python train.py --n_kv_head=6 --norm="rmsnorm" --norm_place="out" --rope_fraction=0.5 --attn_scale=0.177 --warmup_steps=0 --steps=6712 --dataset="wikipedia_en"
Each number is 128 + 32 x the weight over its row's rms, rounded and kept within 0 to 255. Layers, rows and columns count from 0. Numbers have three digits each. The size before them is the row's rms in percent of the matrix's.

# up: layer 11 MLP up, 384x192, rms 0.092, rows 206-236, columns 64-127
# down: layer 11 MLP down (transposed), 384x192, rms 0.0592, rows 206-236, columns 64-127
# gate: layer 11 MLP gate, 384x192, rms 0.0868, rows 207-237, columns 64-127
up206 102:062018128163088098185158179203190116086093112147095114142126110103111109133119151118103193171127130115132153146126187101134135213101161094141146109123132125162092081152116112134184139140154135
down206 100:139152142069173198143072142147105106141184156152144113116169159123146082080132186153122121104087115088131121115148126114132136131142132125114098116114133133093115159117165057155135151150094118
gate207 105:116156147120107093121074096063166058144148107150074102132144164149050168149139147098180159105139151148181126057122116102100121125136096083133206136175108167180138135132097115183111192145146116
up207 106:160145105133112134095099119067131074104098129121134022168155149117060169134132103158073160150122063144158120140137096127089108102148132068127165095104136232048128131129106154184147105153112101
down207 108:074093083079089142137158060128149117130129107095200146079095121146130120068087122163154151098191100124102099124126128210159151104161245133112122171132117144166093073092151168196116158147137080
gate208 100:136068142090150138089190095101098107072140115102126047147127123154133109146140103115114089146072145058094149112080120124104119139178096155149123131079128180140130118169104170135152116168096174
up208 099:138200122112103122082127190174115132150078127169109187086163104126097161148115145138133093182170171063144104080156168139107125094166131113105138112109130090099100130085078255110130143119151149
down208 098:149087132105142185192094164060095147144106116101120108184106106095187128125164170115124181133080117164113170167166116151124120153131128116167091083107074074117129152128132142173187126058074111
gate209 099:156072147129102115185132143135099172095153122179098031165157148131140138122132131070123111104138167035085091146202145121164120102152063152158152117092152105106184173117101100126067070107119094
up209 097:077090110123140184105090098097166129144161145122140115152057098111117152124123102076100079086092107133155127140105119021154161156104166170117099179172146124087093148129159093102143083141149146
down209 099:125099101156179056127140077179189107053091162129159170063213107118121066099149140122103089134165105097124087129083101173139186120132122095129139142051134144154107100091141153131111078148115107
gate210 105:130103184144125169138128102158114138110148130154174190108131158157069126089154099124125125092135110141133178163142156143158180112116204099108213078102167110078104123185084132171171165173156071
up210 101:160104127129105133108138111160126152117126130181106177161131169146084111047172130166114155137103199155142084118104153108119116092128121187107139136057104119119173134104091122120146129120084170
down210 102:083138111139102156145089172122155160143145148077057163141125138127051117127013163135152103115125137106121166150160136133103143169176118087101114100140107118091144131163141171101116154154165130
gate211 105:126112129129119047169129148159148154133170183165094114112104138114107146083178098154135146133167139101118163159137137101085172119105151080125102175144145104080166141127078131151149155086101171
up211 102:136154096188134159088134101073124106095002126135083187170137109115136123144131084143117114147153124135119142141102091235149174079112120119135153135138153101071116122131096131086059125148095101
down211 098:079173129116158182129083161194141163107117114149099126046176122100112114054161155115101127148093117133161114136111124149179151134167115192090152120107101104149084080139131090118153131130139138
gate212 096:127133108111120139160171132127127135133176210143136106111141141134135084122141148110154100114128084142129112099093130128171174150117109088101129096107141175096125090128139166134046081118106153
up212 100:165079158137131190120135152147126176147146044108123130103156125107138079107158134111128173117126174084108106151118132084142148083079087195095138126102119073072143185106115128135171135179137113
down212 105:125114091153170166105163138136096105145141143094137167115136147139155168116112096096079106106142186168096104165070076181149094107123171122112148143122138127138134045157167135122174139146092182
gate213 106:118118108146154105110133117113072114125112123164093131093164092148118105120145167132109147165102201123181147117188139129152120176113159163151133171098144116105126129145090137116071108126155089
up213 105:132114122184149096144078130030099144131128152070130112201096108108083167109157094166108139100154114145136109127082168088163135170089107120171150142126157116126168148098141091150203115151066104
down213 097:126080132140152071117090148063101146116065154125122178141132162165136158151099108118084116123112137129195154172132156157109119115064173115142151133114130151119150107137139140138158136130146091
gate214 099:114151106147159143121159059119135169154096171129157116107132148176130204102161103127150174145125153112111114117105083096104102113183093146152085135138132108134086076085125077151191101161163167
up214 099:132144181130112103102161123105140157141119117138112125154140133215166102136137115149113179149099100093056089094122161115100142091099128107085110129122095098100100164090118114118115093153110157
down214 098:141117142140160073132148070075146170140165139073127062131136126085164162120100147145089100163132112149112125167184094095103069111065110127109126144191040180131114138091123159118072074138130171
gate215 100:096095142086111117062127146076131118089105102133166115149115106134159152165156137154165128149150137155109198103151130142185113136119075097143103140102098136096109103086112106126159156136141171
up215 101:150130123142102149105142157095156134069100158120163130130096100124130146180139112196176185170117163107121097140129068088077078179100153127095145102173123149162161132130149196157108129161130136
down215 102:061132149169094160161090069124193081121125154162142156109204119116106157144125148116113132163134136182181141155159161132144209117125117179103214128133133084129167144145122107129160185128144108
gate216 099:129140110125078136124072141090123145180108162152134087113169072128146150200157164155186080119155172093114092160110158164125030178185131139075102118122154101119103108142153177162083170160133066
up216 097:095114102118125085142148136112107177149168140118107098139113120164117177076159146185169154154157150150132198095100087125170064189145126188165127132140136127137116092110114089137080105086164157
down216 097:113155108140165165101119104113095141128109043126144107121085095154095115129134187084148109148060170145090150158063134081142094160167147098137129162151107101089137180168104107137159154151110097
gate217 102:115108155114074126108144150120162176136141155125176124152096182098171093146176142152161145088110135149162111132098147087098080051081138117150160137100172111090135118130118150123040124127134125
up217 102:124118163112094154146121160064091129113124126139142080165117155139143109127126177132179126119119168181130114130094140028117107112062060199136146115114155105146107116131145131118112117079176112
down217 107:173147076139113149154155100174091113138094121067150146136164153176163105158109093076070161209116129120170124156105127142149093157083084156140114120103191080127149130132121100090101129134119111
gate218 103:101128066131147168126164048141154098167111111132125169076118103148081163080139070174103170123111153195138113149132115171114107112144154121129137135184103154111140132132113082128088141102129092
up218 098:166126158062145090158109136106168146135127094170111126110177137152141171129173084169138122074093070149141129163086184095115115192182122141068084098108161106138147162151073122103110093193101105
down218 100:115181158151137157131069096143106141126136085115052167183211128108150118163086158106117152068138118189174137148081094098136153136139085114102164162142143168103152105163120170152089103133092120
gate219 099:086144180077095106110102138126152125115110073119125098095080162093161140193129195097081110125141188136084181157124124147165136072144114162148118180101085143131145155140158093133127129118138121
up219 102:094117170144164113124144100106112180151118119137060146089108178137101132086149122138153150134150129134086107057112145142095163143179127139132058129149144124087159162085127137119129138167135099
down219 102:087139161152122113096086174121078124157139112132171136148173146112158120183118137156171063130106137121166183166086114140164084113073153146140094151121119131138180117130088114118151089111128143
gate220 095:121139113146137098139117169092126075081135109147121136146078162114120127143090116092080144087141146120081149161045074145112127150159108140117132134126143141116169197114144227103137098154146097
up220 092:207110179167105159102142087124161111106084144139100044112182066093143174115117151097159090165082147155097139108099135124117143142113129161087123138127097140104106103120144194148088126125107123
down220 100:098152182142157107115114106153172150138122101118121125140095118128120087167196142189116099071128121154172130160123155099124121064074114093150158129146178069124119108171120114134098095119116177
gate221 107:127170105151071186118162159090135161148187120128101150155113140140163114123150076131168108155132162163126119181176107116108135165105152151087176152099080100101111147129167152113164145135086128
up221 109:120096147139153109102133096062122136103144142146128109108140183135153158132158097082072152102141123160115113125180200206112168152154086088140106150108099113085137125104162107195149158102107150
down221 104:147082190142140093125098203134128089126123167114138152112139080103144147160126120118113122101107135079140156148143124129158134086077156082172149098120096105134077129068114075096178064118091145
gate222 099:074142127162079096120087191117147150111134124118143135120146102124132125130144147085086078103079128056121186087142121133131196099150209143141167118195136092075045095133127102134139128135100179
up222 098:132121146149154102162108149164146112125155170150150143104104156157180131129068174097151162080093114086121122155082108094076160137141089109114096146114135171079116170101094122135132116097143124
down222 101:101125171095135172131064102114112142122119134148057209185139072127112093176159107138127120164133149161170137118153156122118178096105204115126106144173144103109150098102112081122172144106191101
gate223 111:123147108168140110112082154064110135139158065120049115124068192117126168099106080074046105135129090066132108122200072182096091066151161106070120122075122101070128160137149110164091120197117094
up223 111:111100113129133140128140078086129115108157123106156121121101158127101159070078174125121096104139008099166161112175092055154116126136151160078118169065080118130124111127114128135112116151105183
down223 110:077110159167111172122154150088080170141116105105158157084121083143144118120114130143101142109108119124065121119123162113087105144114103103195197120086169112122124123160124163119104091128156121
gate224 104:109077175081149086154083127156117197195137127139166093075106190109107113135103100153159144087166143107110148135149103111133104113185119089129205125092110114138059100134180086137177170188183093
up224 096:133126151143169116125139158166147069137107077153099099152141150096136067145107111166154119114203172079086083093165112086168186103169113072085117116132158121117158129142156087132111151150148123
down224 099:166106100146118125159104130113109101065160117100137105094114123094145107065132119166145180087114173164129140154121094106121112129121076164123105093148098144146128120124081152159125146131178106
gate225 096:086090151109103115131135150184131202069122151069151146186059158162110118128128124162088164090157201133143122121156199114113050105132120119105158152104092136161087119116098076196134124130123152
up225 099:145166156129110152083157182118130111115107131132158172209104145173107121152133118123067137126133127133110133132142134135093103067148121163158194167143180138137211156141147093153073134120121095
down225 102:161116187184135196170106141140149112145152174121122154093080156142053133140097150124113128144110113086174118124127096118131123172083090177128090113083099147075104084099170101159153166124039103
gate226 105:145158090129128092071127116173147094134172147089117123096126073097124102166138112119146183126179144138129173119144085088109131159183128155114061086115173115143100169125134161148108151135141077
up226 100:126101155129172126144170157155122145182106182128099112130201095159142121174154140136172088155101120203104081155097189127151087092098129147121190120092147134129111172105161108137156137086148135
down226 093:118135129091173137174194096164072130126052099122162137076119161079153135108179156100143130141167131128146054150161178127131118140140096123121140112132105111099160087147130128187144183096071130
gate227 100:055100170142125148092131063146187129136135120136185099136136096142178132143130102101139099121148076131112108114138062151098126132198129100111097115111102092116102152176117131097191176086171113
up227 101:108077133061120151102135081097150126063108091181132139146097089120151137080135099093116066108090113169098051160147139158101134156160097129127140087118087129150104128110189058118216190155137160
down227 102:133138143148151114101078158132119165157143152100117146179082180163152131133122129134067139096130086109093174102120095088123108117142097163097107158150090150143120112111151179082124118081100176
gate228 096:076151170188115135091091159103167108089131153164135119079114141062080119177154100086079107127142114158155099128121124125136124120120156157157142102146110147138162127123126132099141133121122082
up228 089:073102149186162141154096069162128175154145160147085101165130136157123132142063177117095170139106074153107135153112096151157129132107128067209159063154079099128173146165154115135150099161178127
down228 095:155147097154073122081142124121097141087129104102150180131099113135158115139204124104085137093139114147089080151150111126148085131102095127119144157149147165139115072173139107135186153125144125
gate229 102:207134151161088110148178110122121110175162152133122100144115118075138143169177144079165071086089108107128152120114091054146193109151150074114078093113117082110052160071120125134124099129152110
up229 103:128076155125179129088144162122159094151138140106102111092074100152048109166173120106156122130151135200127164102177117127100132103117127126133119121104164069114151137174083080115096133144157130
down229 099:234122135099150087162163120125149085133118147189078085120113093087109103092126134155079127131079103154187164169183197147187087116157129156157091159107211128133159168089137117132108116064129155
gate230 096:131128116122122147161100172212082139114094202118107125136135080083088059154143093175149127117144105013138067160140120143153161181141095150145172128145188120075092134095122094139105161128127110
up230 097:109114158181112136187163101208093160101108125058150138133163146098133110055154140131071086108125198157083097146171141135146118177107087200124180125140096127136125148178133123096086112099087144
down230 098:149209177095084120094107197103129132120078161183155123151113073133133141138103131093155103161073093183159144108063116130131113092125133136142089118134127056137096106059110118134195058109131086
gate231 093:110154160179106118128118167142140106092113140158137119157128112065091145086178148131101097116155143102161185112110082090086148139069114156117122109141158129180169117129056117155133125104140087
up231 098:118150142176122146123130105110132145132144068097109158140087125195123146136139113103152140104079136174074174106095139142109126109115151120069139172094149129075173101097172162121099170166121114
down231 094:157082131101146114140129124090109106125166153143168150127139071131108154141160113139209076147151132133125100111151116080167156110116139108089123121179138181193158217117136086117095141083139084
gate232 091:141148127086089145158138135183128134076108165118124104141092100172123187149107113119136097131138156158105183100149099092076150147142156112146113121187114141173204096161127107123116169120084154
up232 097:119088089118133192124124102127136150157108082124122085173068110120141090111119077125107104142129093153151132130070131134199139120172149149117128098076197184148125156167161208125130096109184089
down232 095:185143096162138120110145134142100108076115095098161098110115185166157165092133175151088142140104143144163194173128085134139097156114142125179143163159148139164141085105056102121194068115121179
gate233 103:058123151131089214131119140137136081119124152138123207127158174082168144150117174153187129128123104156151056158137141133120070158160090162111138141136152100113104091134100128084128183185172164
up233 105:107172152111129174126138102181141126155107123165149164162124161110132105132102086117105158096208072111138079171164152103145157133106138121095165167093155085172139120144112108141108161168164146
down233 096:149097140131126161109100166111080081111094108104079121140122162073068144135110199117164162135117108076158153173110170129182129187138114110104118157135117199157109105143129122098146154091089143
gate234 106:099158157163119067136120100112192167123087126126075172179179131173088081159103112106113101103120097118125147118177132137115232121082163124161126112113174133107174118137177086173048140105099144
up234 104:190070081145117192164114125117162059143156077108141126146104175149118082133174127104153098124109104107080091077128101142108171143117181160132140135117125212172083180131106070173169128187155125
down234 100:109073159183130095150106128109142119097100169137116152143131111128105102142109111078078111086137122162143136193121094065165114169138126129123171132113143141113143035107131139176110195115185115
gate235 101:114160104117100144162098131137232123116154084147157156144165108154087169141095128094188070151184144094123101136151176090140104108142137113122144143134126127171176147165141126195118150114118104
up235 096:093146114114125132186118111158133164101111133131167107101137175147108124131086180110108141121179192224110129180128146111110097159128121142185136129159111105080180127134163149099118212117123122
down235 095:134074138179139112123159107129134155197157194123100145099107163137143123156151092104121103130140067069072152081103149131088138152134082151108116152069134111074143107104131118135097124114185095
gate236 099:160123100081092114074152105064145160081127143182142143058150147122099163088116151117138151137145160187089112078141042140151153146118077130114150117115066123140090119106152117162128162089143091
up236 107:144147175118157149147152136121118155181155088122095148135128143187145069124083138174171112131136145055098161121152149155082170113140134153093119158107127114050145144120096183139166056156138120
down236 106:108129136092126109076099097115127187138133079147134133128216069120101106108147167151117197161134152089103166172152219164187109140154089127128122085157125095177146179127110104159085064080133110
gate237 105:151089182109157101119143103165137152169089066130150101114160150142164095064109105100131130149113164123130173154117126123193062167141079104113119093120161100130118153136155183122132084093132099